From a checkpoint of a small transformer trained on Wikipedia.
Size: 20 layers, MLP 704 SwiGLU, 17.8M parameters.
Each number is 200 + 40 x the weight over its row's rms, rounded and kept within 0 to 999. Layers, rows and columns count from 0. The size before them is the row's rms in percent of the matrix's.

# gate: layer 5 MLP gate, 704x256, rms 0.187, rows 169-186, columns 128-255
# up: layer 5 MLP up, 704x256, rms 0.187, rows 169-186, columns 128-255
# down: layer 5 MLP down (transposed), 704x256, rms 0.172, rows 169-186, columns 128-255
gate169,098,267,211,192,271,213,216,249,137,156,243,199,138,204,211,160,197,256,234,180,281,164,268,241,191,202,252,105,194,242,121,251,201,207,238,181,259,230,183,239,209,163,199,202,224,166,203,159,186,157,192,198,182,138,292,220,178,201,231,206,269,216,229,250,221,217,209,186,198,165,241,198,176,179,268,227,232,170,178,246,198,194,194,164,208,218,150,146,160,223,177,162,190,118,224,207,230,249,183,197,251,165,139,219,210,195,137,163,193,210,231,212,140,200,204,222,214,145,200,258,247,192,145,171,157,136,196,250,243
up169,094,168,184,258,194,161,203,177,207,191,105,204,139,202,166,194,113,172,189,192,248,170,227,137,198,158,242,212,170,233,206,166,150,145,171,182,218,168,173,199,142,277,247,202,246,237,184,251,184,209,247,175,195,254,224,193,238,204,208,223,191,177,143,220,190,203,208,258,158,210,153,165,241,164,279,298,176,247,137,238,190,186,174,202,242,113,255,202,176,252,171,233,171,296,183,224,213,225,179,199,131,187,232,222,160,208,240,103,194,201,115,153,287,160,219,84,156,224,223,183,176,174,279,181,244,232,150,147,205
down169,100,250,183,272,162,184,159,112,158,286,189,287,132,246,264,234,234,168,197,129,185,187,205,273,147,148,190,156,203,168,177,167,180,197,172,224,175,222,170,184,225,155,203,156,226,179,225,160,152,219,196,177,218,235,193,185,205,258,256,256,271,244,252,135,216,183,150,261,247,237,204,263,219,267,254,237,135,238,179,242,146,192,202,237,242,213,294,170,141,171,176,182,175,210,215,223,213,156,158,189,134,176,197,209,151,182,260,175,179,182,189,237,188,160,108,189,146,266,178,237,172,243,198,225,177,231,212,164,249
gate170,107,243,206,214,241,193,263,156,177,232,187,120,198,223,253,216,182,200,210,163,293,180,251,212,208,197,285,218,319,263,170,163,173,229,185,174,185,188,173,168,183,165,210,143,188,177,142,140,150,216,104,185,208,239,167,111,180,109,233,233,186,210,212,204,206,143,199,215,152,244,205,171,225,148,187,186,123,206,217,225,199,236,197,162,262,231,189,215,239,186,232,292,241,176,214,248,247,242,194,121,166,183,195,232,190,228,196,226,188,185,273,149,226,240,167,159,244,204,240,290,214,200,156,198,274,212,268,268,185
up170,106,203,183,134,190,217,161,200,225,292,229,121,221,175,149,277,175,169,174,257,179,212,212,198,228,204,172,234,154,255,211,128,194,252,222,220,229,258,191,201,212,211,207,183,247,125,224,264,228,254,278,246,132,184,196,184,211,195,258,250,221,224,183,228,166,220,220,144,178,185,175,206,219,259,211,148,137,204,263,128,179,173,125,140,210,251,256,154,240,159,177,139,182,127,299,232,211,205,283,203,206,233,154,219,218,231,131,167,262,223,250,224,188,225,187,201,267,210,267,182,178,186,192,243,155,187,197,170,192
down170,105,249,219,184,157,208,222,187,178,252,190,289,290,196,181,246,188,146,215,169,204,149,246,163,202,175,243,193,235,205,213,163,283,218,294,214,202,228,125,218,200,172,220,201,286,217,170,147,178,265,184,259,208,140,171,141,200,195,198,240,177,174,224,209,192,229,221,213,199,197,188,164,133,172,261,211,201,257,141,196,200,184,133,229,220,212,159,201,178,215,215,165,201,131,193,148,124,170,151,230,247,157,204,229,198,189,162,157,240,241,180,201,203,168,229,191,166,228,192,190,215,251,215,211,263,177,195,144,222
gate171,103,193,128,196,266,168,191,205,199,233,298,189,283,257,179,153,202,227,162,113,230,237,216,222,177,175,220,243,263,210,232,214,240,196,191,290,161,192,206,172,188,220,202,172,160,188,139,187,195,145,246,195,235,161,97,162,211,146,183,191,294,206,263,236,208,195,165,274,224,214,264,224,242,227,194,216,217,250,186,169,179,248,209,178,231,183,205,227,167,94,248,147,173,212,168,307,180,213,190,247,186,177,279,165,197,255,130,306,249,210,241,213,206,199,187,228,247,210,226,253,189,237,173,241,164,190,92,169,200
up171,098,251,280,202,205,137,194,145,174,225,115,176,202,190,223,190,219,239,163,204,230,163,249,226,226,151,202,194,299,208,203,157,217,242,229,172,183,203,146,106,230,134,167,167,195,163,258,183,146,229,270,162,164,275,153,215,246,237,177,208,207,207,111,213,230,167,253,209,126,142,258,233,191,221,251,260,265,197,140,277,167,236,211,149,229,234,249,177,222,196,245,260,204,194,153,202,170,215,160,176,155,215,132,115,206,146,157,162,123,193,244,157,204,208,238,167,179,169,190,231,223,169,189,187,219,227,161,205,196
down171,104,178,185,193,214,220,207,285,227,279,295,217,245,224,219,207,180,302,131,197,244,230,164,238,192,202,184,202,231,223,153,158,186,180,197,162,221,167,225,241,211,187,177,164,161,163,149,132,214,141,194,169,212,106,223,195,210,195,196,201,237,190,254,220,184,150,206,136,204,189,228,184,266,190,182,168,152,218,168,208,105,150,157,142,283,271,255,102,133,274,186,223,216,219,178,194,234,207,121,227,193,224,218,200,157,190,270,235,216,194,158,244,260,247,147,191,203,218,290,266,293,303,210,234,187,197,189,139,193
gate172,105,154,139,165,130,207,143,285,249,239,269,159,284,212,197,221,196,157,184,187,179,205,135,238,257,167,237,119,172,222,211,175,230,114,187,281,160,191,199,266,156,145,176,219,120,200,175,211,207,205,233,220,182,169,198,158,120,135,246,134,193,168,137,96,226,204,212,206,157,183,159,188,217,211,181,172,146,132,149,200,224,250,223,229,190,156,189,280,184,162,158,245,231,169,168,129,169,197,177,150,172,189,243,262,154,206,228,208,225,270,258,261,217,166,223,196,172,234,198,287,223,243,193,191,120,207,147,189,139
up172,103,267,192,300,246,228,169,188,166,229,159,259,175,130,191,191,217,152,181,249,211,203,161,196,208,130,233,91,169,235,197,172,161,248,231,261,155,206,198,254,212,210,179,232,238,218,214,223,244,232,149,185,197,154,181,199,170,239,134,156,173,162,173,194,235,178,190,207,249,135,299,149,205,185,215,175,235,201,161,256,176,282,180,263,248,221,194,132,202,223,177,212,209,253,187,198,302,247,119,246,200,250,198,191,181,125,162,200,177,158,189,179,140,171,206,174,219,168,205,178,199,217,272,143,199,215,160,184,244
down172,104,239,156,194,215,187,173,269,182,223,223,172,176,224,230,142,239,231,168,170,222,168,233,213,218,212,200,164,118,323,97,187,241,261,327,188,216,193,263,207,183,239,173,196,194,176,184,308,235,127,137,225,174,189,207,159,209,215,170,208,168,213,183,229,180,183,203,197,210,271,150,174,153,265,124,250,147,187,269,252,218,207,235,216,253,242,179,247,170,238,136,226,204,250,199,232,163,226,209,256,195,203,155,203,216,68,230,169,203,166,206,177,236,178,223,136,207,197,178,247,226,147,210,194,220,201,148,213,156
gate173,096,156,214,209,213,170,220,160,178,173,189,226,178,233,250,205,164,197,239,182,236,190,187,151,188,200,161,202,223,167,186,291,239,252,184,202,235,274,159,206,252,130,162,191,105,215,168,239,224,151,149,278,162,118,250,230,137,182,163,243,216,217,207,264,242,269,190,173,246,129,212,160,283,226,295,253,158,268,162,203,267,167,125,180,134,209,198,168,200,165,165,234,223,172,222,164,176,193,216,247,174,261,187,195,182,178,190,185,175,155,139,160,202,268,244,207,165,102,145,176,158,193,202,166,205,241,211,246,113
up173,093,214,249,183,193,254,216,171,254,200,154,206,234,120,202,236,150,173,257,198,257,204,180,191,176,230,192,130,279,160,240,90,219,156,173,216,234,160,232,185,192,169,198,203,321,181,190,193,162,245,225,215,203,227,156,220,262,235,167,249,163,196,177,172,236,230,140,201,243,267,183,220,209,187,205,230,232,203,217,239,170,215,155,170,172,252,161,193,199,205,207,202,197,221,130,193,251,248,124,188,224,183,169,186,185,181,201,197,168,237,222,253,215,146,192,219,191,167,198,191,256,215,145,234,191,115,236,211,216
down173,100,204,213,238,183,250,214,157,230,180,269,316,223,206,104,241,184,176,190,226,154,181,276,169,206,218,179,180,259,236,191,86,161,227,260,201,172,213,190,184,152,197,229,174,212,132,186,212,171,232,205,269,196,256,134,266,197,264,197,233,211,214,198,159,246,194,248,211,171,248,255,180,251,245,238,216,233,176,294,238,178,195,204,246,181,183,186,138,130,194,183,188,211,215,142,160,179,210,214,120,215,171,145,234,219,215,213,129,140,198,259,256,271,160,101,227,191,199,200,203,215,217,136,171,206,151,222,209,229
gate174,093,215,140,175,182,191,222,239,132,169,209,169,175,228,210,186,204,180,198,226,304,185,243,184,244,184,160,274,239,125,182,254,201,153,121,140,215,239,192,199,191,187,204,97,157,212,194,151,179,190,234,236,213,247,219,156,201,151,222,237,125,225,184,178,242,207,192,209,163,214,237,250,135,126,264,244,221,172,299,201,198,253,184,237,185,212,167,88,230,273,216,209,184,227,221,190,193,170,275,142,189,176,195,179,182,219,154,184,213,266,131,164,220,155,143,185,209,266,203,195,188,162,166,209,199,159,193,235,213
up174,099,213,202,230,261,242,134,172,187,222,290,156,212,134,181,204,206,224,227,260,174,208,237,247,272,274,147,306,149,235,230,171,187,244,201,188,202,178,216,164,165,274,134,213,229,233,207,170,157,255,211,168,131,207,235,208,171,214,199,173,228,189,152,182,212,195,205,127,251,225,172,254,244,199,179,205,204,148,217,168,178,228,186,109,169,215,182,235,216,241,216,226,178,272,267,198,134,242,239,85,248,183,245,229,216,108,211,189,181,236,153,209,134,183,201,231,160,168,276,160,210,195,170,266,142,205,196,255,217
down174,103,195,232,165,207,220,172,223,184,215,140,256,154,216,188,153,230,255,279,184,233,147,232,168,214,233,140,242,260,241,181,183,251,160,165,192,225,222,205,238,189,164,191,240,254,222,182,208,232,194,236,238,184,207,128,253,199,222,175,244,225,124,143,195,150,222,221,181,138,174,188,220,191,163,228,232,208,135,215,171,173,138,173,223,166,131,231,220,170,219,194,186,178,249,229,238,153,200,263,233,153,186,189,177,225,182,212,219,156,240,212,224,238,241,152,197,175,235,165,191,191,247,169,113,220,225,194,224,168
gate175,097,235,164,163,256,200,191,143,182,173,188,168,151,281,204,157,176,190,273,126,155,279,217,157,227,243,110,184,222,258,188,201,192,191,215,154,278,178,218,138,192,117,205,202,154,238,231,206,153,209,240,206,177,231,250,213,132,263,217,197,134,248,208,243,208,196,210,212,225,148,185,238,234,168,273,203,199,145,237,121,121,185,187,207,167,183,227,217,195,208,179,224,221,251,260,170,196,167,203,146,113,205,199,212,249,216,223,144,228,225,273,196,152,177,191,166,206,196,227,174,224,270,174,162,212,219,211,141,188
up175,108,88,203,201,173,211,187,262,231,168,253,256,194,157,244,197,154,182,77,223,244,156,189,240,167,138,274,219,145,215,161,248,208,242,228,246,192,231,102,253,171,246,157,180,221,161,185,148,142,206,147,221,243,188,218,156,222,160,177,276,194,209,181,184,143,189,177,168,215,171,174,183,86,154,172,253,82,261,152,195,145,201,167,234,278,205,255,159,185,176,205,190,172,152,171,243,170,196,247,188,176,132,143,225,204,175,136,133,252,200,198,233,218,222,214,238,255,192,226,172,185,181,221,135,186,169,167,190,149
down175,098,267,225,195,221,217,192,200,207,230,190,193,201,228,155,237,192,168,207,229,131,178,269,123,199,224,217,274,208,236,205,286,218,235,152,265,160,171,219,172,154,227,201,176,179,197,213,253,232,175,230,276,239,122,261,248,196,254,179,234,236,188,213,210,270,204,181,162,139,264,217,99,215,182,179,209,211,241,237,200,164,190,271,159,210,216,254,198,279,307,245,199,138,212,136,114,188,210,196,153,178,214,211,198,134,204,155,173,225,197,199,236,171,288,232,249,235,229,132,194,197,240,169,200,220,275,112,152,186
gate176,109,261,171,234,186,113,239,180,213,190,226,275,239,165,204,205,250,189,169,159,189,263,236,177,191,198,217,152,193,284,171,262,180,204,225,216,184,245,204,232,166,165,120,225,208,208,207,194,221,141,235,205,225,222,241,129,171,150,167,144,175,212,230,224,322,153,114,216,183,232,206,240,264,105,211,206,190,114,149,196,190,228,170,129,239,167,186,260,279,171,267,196,220,216,197,171,162,214,156,176,211,201,215,246,246,134,173,259,203,289,191,160,197,257,110,180,106,197,237,194,188,211,207,174,222,226,215,203,198
up176,104,216,231,175,217,166,158,237,223,251,283,206,260,172,171,172,211,170,207,239,193,178,196,279,245,152,175,175,235,192,162,211,231,254,134,135,201,167,207,187,191,238,210,166,208,270,194,187,254,179,235,259,250,104,175,234,210,178,205,199,162,135,267,219,153,224,215,233,172,188,167,207,155,188,177,161,218,287,196,160,188,203,210,224,209,152,237,231,178,208,252,132,259,166,201,211,223,246,186,194,255,158,202,152,217,227,163,230,237,163,182,159,198,121,157,201,214,286,128,229,192,267,240,162,232,218,136,257,234
down176,098,184,180,193,237,182,221,188,223,224,200,274,149,164,175,217,197,189,108,155,164,142,239,199,234,248,133,174,200,136,230,224,181,250,229,252,239,180,168,251,216,120,200,97,182,144,175,186,194,98,117,161,190,185,233,205,266,159,246,186,228,205,175,229,209,284,228,251,249,240,248,202,213,188,247,204,209,209,206,184,239,213,239,245,257,201,146,230,127,131,122,204,198,139,226,152,310,196,182,212,185,174,140,202,134,193,172,227,250,201,246,234,211,279,113,192,198,131,222,191,197,200,173,172,194,195,194,199,172
gate177,097,255,150,188,249,223,169,137,142,197,264,223,221,185,235,192,248,203,177,274,244,167,192,167,286,235,202,177,150,75,265,184,195,254,201,216,195,169,231,184,234,249,143,247,238,113,229,202,244,218,256,179,233,172,151,175,241,187,201,184,257,231,215,170,173,164,236,175,219,89,162,264,234,186,271,260,106,249,149,183,222,161,166,259,112,169,236,139,179,206,200,177,244,212,116,200,227,174,218,151,187,193,171,195,237,256,157,254,227,222,262,139,230,205,259,192,264,170,235,211,247,201,211,189,226,165,213,193,234
up177,098,207,156,148,220,160,185,295,214,226,144,210,126,221,136,230,167,149,270,200,162,180,147,200,163,184,200,197,197,245,156,171,143,217,209,212,263,202,204,218,219,151,223,150,203,270,253,227,189,260,187,149,182,268,184,206,176,239,207,167,223,135,180,216,237,169,163,279,197,243,228,151,259,175,214,167,302,135,195,192,158,251,153,165,251,183,173,258,213,205,211,196,244,178,242,216,203,215,251,223,197,227,172,223,156,201,246,249,204,252,168,243,230,197,178,169,225,253,220,216,119,208,187,249,193,243,179,141,194
down177,102,233,250,212,203,247,201,216,212,199,152,152,170,203,205,208,179,230,209,138,158,182,277,244,222,191,204,265,258,187,329,179,212,145,160,211,121,231,232,217,160,266,204,188,215,208,168,203,155,236,228,255,263,212,210,178,175,222,297,187,216,226,190,260,208,220,205,128,166,147,209,190,208,236,229,125,237,209,171,219,101,196,186,252,228,178,151,281,221,196,154,229,225,144,231,177,255,257,196,211,223,257,267,248,201,190,236,205,218,151,211,185,211,191,172,253,173,267,180,244,184,257,206,194,149,300,190,171,214
gate178,098,111,181,129,209,226,168,196,190,273,172,218,232,147,217,208,218,213,163,207,203,203,165,216,238,107,224,238,271,222,137,185,187,181,146,123,188,171,185,179,250,215,201,217,172,196,197,165,215,223,182,268,198,285,174,272,242,246,182,152,228,169,187,212,275,205,146,202,211,129,257,274,275,273,199,203,202,182,235,128,202,164,283,127,215,161,220,133,176,216,252,233,150,169,147,190,257,229,239,185,129,202,250,244,199,251,191,208,192,187,282,322,257,157,245,226,197,174,132,214,233,195,269,230,254,166,247,124,227
up178,110,200,144,191,179,165,132,219,183,292,218,172,226,279,227,184,245,246,155,225,123,193,167,212,166,202,182,228,216,234,295,209,148,205,162,231,163,213,243,186,169,168,184,194,123,154,203,118,265,264,161,245,204,182,189,175,191,248,137,232,229,143,186,212,206,183,113,199,206,155,178,232,285,251,208,280,194,211,215,202,194,207,172,141,226,222,239,151,126,291,234,163,185,257,190,168,196,170,180,225,200,171,214,288,198,226,166,224,204,202,209,147,158,248,249,294,198,334,184,292,181,169,122,153,234,268,199,211,193
down178,106,170,210,144,182,207,90,224,200,209,184,229,107,201,173,181,264,165,188,215,216,200,234,200,171,230,250,185,192,173,240,106,214,189,238,214,148,254,217,200,243,238,282,150,215,159,83,187,278,253,219,173,174,160,237,117,211,190,146,185,172,173,166,238,240,245,134,200,184,200,234,261,208,236,146,197,170,214,166,207,209,191,108,115,202,206,248,144,159,184,180,185,190,163,175,170,188,223,182,175,179,139,167,175,214,202,235,224,213,278,202,246,203,212,190,210,174,228,275,191,219,233,206,172,287,222,237,142,258
gate179,094,194,239,120,196,193,162,153,252,174,209,241,208,232,202,189,172,209,257,213,216,134,162,211,253,85,187,245,206,187,227,190,222,177,222,209,205,183,235,220,133,218,215,200,257,187,193,150,186,143,265,185,137,183,227,258,216,300,188,156,244,186,196,103,235,271,288,240,151,227,161,199,259,191,257,205,232,207,154,203,228,268,256,129,233,259,216,207,223,212,183,143,173,202,158,202,217,252,186,107,208,215,255,188,111,146,208,179,142,209,199,182,180,206,173,218,217,106,154,188,178,170,219,221,218,198,287,206,246
up179,099,188,177,196,224,179,201,218,186,231,198,226,176,174,208,197,213,161,140,161,225,225,232,204,237,256,223,177,175,230,211,196,218,231,182,211,161,211,170,178,184,198,231,208,198,118,195,266,199,260,135,228,278,163,174,180,198,229,207,261,160,246,154,205,204,183,154,154,220,143,243,174,105,269,193,219,204,189,197,254,164,168,199,236,210,126,174,206,131,228,195,265,210,154,160,142,182,70,165,248,184,182,200,142,243,277,163,225,282,191,174,177,228,121,223,195,194,232,240,258,153,278,164,211,125,229,181,146,187
down179,098,205,167,177,220,273,182,239,144,181,123,194,131,198,194,145,113,211,182,220,196,203,186,176,242,185,219,215,270,239,219,132,195,217,267,181,276,155,197,145,223,243,118,200,204,155,218,130,251,256,166,179,212,270,204,195,182,178,242,285,166,208,150,189,234,172,183,188,224,66,209,261,179,246,217,144,166,189,210,151,241,187,222,189,177,147,237,160,217,237,211,264,235,220,219,169,132,165,270,190,152,219,229,269,175,189,161,158,268,212,120,183,199,234,240,190,138,207,172,202,236,143,153,231,232,158,182,192,212
gate180,111,174,237,203,186,128,267,201,230,203,137,222,186,172,266,203,197,189,189,216,236,184,205,115,216,172,211,174,220,237,238,298,264,288,175,220,119,187,233,223,229,220,207,135,159,181,214,198,179,185,157,194,207,147,207,147,174,231,257,205,238,123,173,204,265,141,212,132,146,180,191,178,189,165,232,219,155,195,186,226,200,235,146,191,203,184,181,279,235,140,187,223,292,218,252,232,241,227,126,203,129,171,158,248,142,231,261,74,247,208,249,154,210,239,178,235,252,123,234,145,254,156,144,223,199,184,177,166,198
up180,102,176,180,164,211,179,217,200,165,194,284,206,201,175,195,115,266,210,285,178,202,200,220,228,232,256,185,223,272,231,186,181,115,197,226,257,143,186,273,218,177,149,147,317,251,224,159,181,214,247,169,277,175,161,145,255,181,179,207,183,237,251,191,231,245,237,232,182,149,167,221,197,136,233,189,187,148,178,160,146,213,164,143,179,147,226,217,191,217,241,226,170,241,266,268,227,207,136,211,226,199,225,217,174,176,169,234,275,219,208,180,158,165,174,141,216,164,255,301,155,116,198,188,269,218,205,208,226,190
down180,098,229,141,282,218,234,281,204,219,230,227,188,264,193,207,129,238,295,243,174,296,201,132,231,165,195,175,189,182,207,245,160,150,172,213,288,241,209,210,196,146,165,223,239,191,278,156,146,124,193,234,141,199,230,188,245,253,190,195,185,156,179,180,116,148,146,168,246,222,144,155,219,205,235,183,198,234,174,259,239,186,199,167,160,214,141,200,173,253,227,225,222,215,228,221,204,187,123,222,130,257,246,194,261,186,205,145,200,191,204,249,117,202,283,237,211,157,226,272,169,89,166,155,145,229,123,235,198,177
gate181,103,187,234,197,162,188,204,190,187,192,186,214,170,139,206,142,193,253,161,232,279,225,179,207,170,198,207,204,239,159,239,237,251,255,229,314,231,200,245,175,187,222,163,219,214,183,222,229,187,160,248,196,214,172,123,231,194,157,205,244,179,254,182,211,215,210,265,191,277,181,129,282,214,201,170,280,211,205,162,200,199,236,256,232,164,207,156,216,224,128,252,157,221,190,253,218,147,129,216,233,165,172,205,207,155,194,238,206,200,179,292,163,238,206,156,244,223,241,293,210,243,181,236,203,183,180,176,212,225
up181,101,137,155,180,301,199,283,152,229,254,200,191,263,193,155,202,244,206,222,228,145,221,131,197,197,229,229,222,122,171,188,221,182,219,121,199,179,198,250,286,181,212,191,223,226,174,152,257,162,245,193,257,210,191,172,154,196,132,198,184,167,224,177,238,231,250,227,196,247,190,212,250,225,238,138,172,209,229,189,230,140,179,207,200,188,202,114,191,273,137,142,157,228,178,208,150,129,119,184,195,154,210,162,156,253,188,232,208,149,202,273,262,196,66,193,138,184,108,191,238,199,186,158,172,177,225,150,246,227
down181,101,297,190,246,200,203,204,235,273,254,217,224,201,187,200,225,159,163,244,312,169,188,154,191,214,164,199,160,235,217,209,180,223,207,184,173,227,181,236,367,165,229,305,213,214,183,176,206,242,213,265,194,150,161,199,181,186,191,192,184,209,246,166,241,190,245,269,191,238,178,215,164,177,180,180,253,315,195,250,245,210,225,253,203,172,204,217,226,172,136,183,170,212,194,203,188,247,186,180,306,154,181,268,154,134,122,219,149,249,165,145,214,223,203,191,125,190,155,213,178,168,180,280,228,141,207,150,285,206
gate182,105,156,200,260,164,245,168,186,208,244,255,149,177,207,95,218,174,186,218,180,228,170,235,142,197,270,160,212,208,155,254,251,277,236,170,273,240,206,201,146,210,243,190,205,268,205,246,248,166,199,245,181,226,255,246,201,164,181,187,188,213,194,218,119,214,151,164,182,185,225,149,252,209,180,246,287,222,169,118,250,235,159,241,296,158,229,105,120,106,156,209,205,224,240,217,194,161,210,212,284,252,202,131,177,156,114,183,259,188,260,213,116,188,115,261,214,214,150,204,178,160,242,204,160,201,189,188,178,175
up182,101,232,229,276,162,215,172,228,218,107,178,149,282,126,143,160,213,154,209,280,223,170,177,170,174,189,209,194,223,226,260,199,258,157,259,238,204,222,209,281,186,217,183,144,187,175,172,271,230,216,277,251,228,183,209,219,246,154,168,231,188,110,183,201,225,100,118,291,219,200,168,216,199,204,202,234,176,287,182,255,169,191,189,206,210,175,148,216,123,162,187,173,168,206,166,170,194,209,230,184,219,225,256,253,232,252,158,212,221,238,211,234,230,169,295,237,240,215,170,184,227,239,154,218,268,168,212,181,150
down182,101,233,267,246,170,232,260,147,207,178,188,177,236,218,238,207,241,209,117,233,171,176,212,213,171,145,154,223,188,160,199,231,240,126,203,220,199,292,196,273,245,153,162,165,140,205,159,237,134,239,170,240,239,207,166,151,227,214,196,280,196,190,282,135,196,202,200,145,188,213,225,270,198,167,162,227,248,241,127,236,271,199,178,215,240,200,177,206,200,189,160,234,208,187,227,203,266,246,222,209,184,205,146,226,268,153,128,153,199,228,148,282,149,234,186,132,258,280,269,119,192,227,169,189,257,190,175,232,277
gate183,093,271,196,215,282,232,252,153,224,227,249,195,261,181,227,199,170,167,211,193,183,242,162,206,181,249,197,152,232,210,201,182,191,231,198,167,231,199,237,113,233,135,202,254,231,220,186,166,226,146,245,197,210,168,203,213,236,123,210,236,183,238,236,249,241,150,258,251,195,103,227,139,228,170,151,133,212,206,186,239,251,164,160,224,198,95,214,181,188,290,149,223,214,212,171,293,202,231,187,242,168,190,115,226,188,206,128,202,210,196,223,171,229,168,200,168,247,224,161,194,192,200,232,208,186,208,169,218,159
up183,100,157,220,169,143,198,171,275,185,174,208,172,96,186,197,150,183,214,213,155,248,133,197,183,190,194,212,146,209,127,133,212,227,198,240,176,204,191,237,205,187,241,212,137,97,239,218,254,174,163,126,226,184,293,170,202,184,229,150,174,196,184,224,151,150,172,183,185,222,243,218,168,174,230,257,207,187,212,208,200,231,217,218,225,196,214,195,227,215,215,223,207,175,242,324,146,199,158,255,185,181,230,158,174,223,215,247,184,159,217,255,140,201,220,149,172,212,105,189,222,248,210,239,196,198,287,215,215,244
down183,101,153,235,239,216,231,212,229,220,195,212,176,149,231,274,165,175,181,157,192,196,101,179,162,207,197,224,214,219,152,158,212,200,275,170,171,276,192,183,242,136,253,242,199,281,215,185,162,96,250,146,221,178,224,268,238,176,146,183,190,195,178,172,111,177,157,196,181,157,137,183,285,156,252,198,258,192,138,223,201,258,158,150,230,160,201,221,293,204,167,157,174,159,252,198,155,157,192,245,191,187,211,159,259,194,215,200,262,155,216,228,190,316,183,217,188,167,187,215,246,182,144,211,220,174,154,195,202,178
gate184,105,230,145,179,220,281,167,198,208,211,231,212,224,195,233,196,169,182,186,140,210,216,215,212,194,164,217,229,136,188,211,181,149,241,103,251,233,176,178,211,127,154,137,272,156,248,240,245,180,140,175,184,220,215,194,182,141,190,161,214,175,158,259,148,247,192,167,233,196,243,249,227,246,213,186,191,134,224,124,238,202,178,188,170,213,140,184,203,250,129,148,200,209,237,179,209,206,230,199,126,177,246,226,200,173,212,163,103,265,170,266,229,171,172,236,120,246,229,217,205,279,237,204,198,246,183,147,207,215
up184,103,202,256,224,184,164,170,202,191,202,220,215,202,156,210,181,134,164,238,207,204,208,190,230,109,225,150,114,318,255,292,285,214,175,136,222,208,196,137,166,221,142,111,223,189,176,250,197,212,163,183,205,196,285,194,219,167,242,176,151,162,171,223,195,223,229,217,244,203,244,322,209,191,136,188,141,154,251,210,214,275,112,199,237,236,140,160,181,163,184,177,198,263,264,170,138,216,178,195,152,185,254,150,237,173,216,178,180,153,203,145,155,245,175,164,166,196,185,173,227,221,173,240,163,231,201,154,226,187
down184,096,169,227,210,194,230,136,194,275,163,216,169,188,215,216,190,282,235,214,187,283,226,266,161,228,216,232,263,121,236,155,190,209,219,151,206,227,202,160,151,128,177,120,264,230,210,248,206,178,163,118,280,247,263,192,242,194,165,174,138,145,172,255,206,262,227,227,204,206,223,256,190,279,278,164,206,284,200,148,189,109,227,188,208,178,184,179,206,243,253,151,187,164,205,247,167,184,249,224,233,171,214,256,138,237,170,215,216,257,197,210,238,169,168,237,167,202,251,193,243,162,281,209,185,172,209,146,231,214
gate185,101,168,162,189,164,111,193,248,203,190,188,198,280,199,209,172,171,198,262,200,82,249,151,155,141,216,226,201,183,163,142,234,210,215,218,228,202,219,171,172,182,230,193,132,185,141,225,249,148,194,258,203,239,156,202,206,223,215,144,169,173,199,151,209,254,207,211,142,142,145,186,208,225,234,198,170,220,249,261,208,219,231,224,293,227,173,247,216,251,229,147,232,93,248,205,296,211,261,251,201,154,278,207,170,172,198,163,213,215,203,233,216,122,190,205,185,234,163,214,188,209,181,182,224,226,273,221,231,238
up185,100,214,157,210,220,197,163,165,176,220,214,199,209,138,203,175,141,210,223,170,144,273,184,179,160,262,217,194,201,215,204,186,184,206,316,186,268,225,115,233,210,225,204,222,202,186,143,239,203,204,217,238,240,169,164,236,160,343,202,181,167,192,278,239,170,303,186,152,175,258,261,204,207,213,225,179,217,213,229,151,162,238,228,270,187,210,219,162,171,179,172,233,172,207,214,261,227,187,208,203,216,241,143,285,245,228,254,189,226,246,203,137,148,268,138,161,162,175,183,219,164,151,194,150,170,232,193,121,214
down185,098,215,214,252,175,274,130,159,169,167,144,221,161,181,170,219,154,272,132,211,276,182,181,200,154,125,202,243,162,144,283,180,172,183,127,223,163,222,237,233,230,230,208,183,207,262,135,220,186,165,266,198,266,172,232,212,180,215,173,277,205,200,247,216,188,235,200,209,183,172,165,181,224,119,184,203,216,101,115,162,142,240,171,255,237,160,148,273,226,167,210,138,238,229,191,203,218,140,252,219,177,247,166,218,216,172,279,205,168,230,132,167,234,166,216,168,222,213,227,143,218,136,164,159,222,252,200,192,138
gate186,111,168,127,168,213,227,207,206,215,231,219,130,200,109,213,166,199,233,171,163,188,151,264,249,211,214,160,327,143,145,109,139,156,211,172,174,154,240,274,210,265,153,228,194,191,210,120,212,231,193,179,178,279,196,186,201,152,236,246,176,164,230,204,185,137,215,241,226,155,162,205,255,186,226,217,237,178,129,240,212,284,227,180,222,142,258,195,232,210,243,143,240,91,149,159,170,193,224,201,142,160,207,198,197,230,143,200,155,200,114,287,196,209,135,177,188,180,146,185,174,185,197,189,266,221,192,166,167,215
up186,106,204,212,240,149,221,253,249,193,227,182,228,255,273,184,210,235,133,231,199,95,236,154,175,156,118,222,157,141,203,177,260,231,149,178,244,233,217,279,222,168,223,246,273,198,175,280,221,162,176,193,220,223,225,189,136,165,284,284,178,241,238,173,231,202,215,299,186,153,174,226,203,225,220,243,144,210,193,188,208,252,263,237,206,133,109,193,148,188,195,182,217,173,183,201,227,159,175,180,150,181,197,263,147,264,246,262,226,238,232,185,219,181,158,229,172,158,164,188,123,214,188,166,216,183,135,172,207,210
down186,105,218,212,200,153,172,228,221,201,151,203,206,188,168,110,287,218,211,215,216,192,241,134,185,215,240,158,170,202,182,263,246,249,217,237,243,297,156,160,167,202,200,160,108,238,144,220,168,131,234,192,289,218,190,169,164,189,216,163,164,256,195,163,277,184,189,199,133,285,175,291,155,168,242,214,155,312,276,184,168,204,187,183,309,193,116,222,172,137,217,174,189,186,235,200,176,242,179,191,162,208,180,164,187,167,190,189,147,196,237,147,252,193,198,151,253,219,223,157,189,265,264,231,169,263,198,162,262,205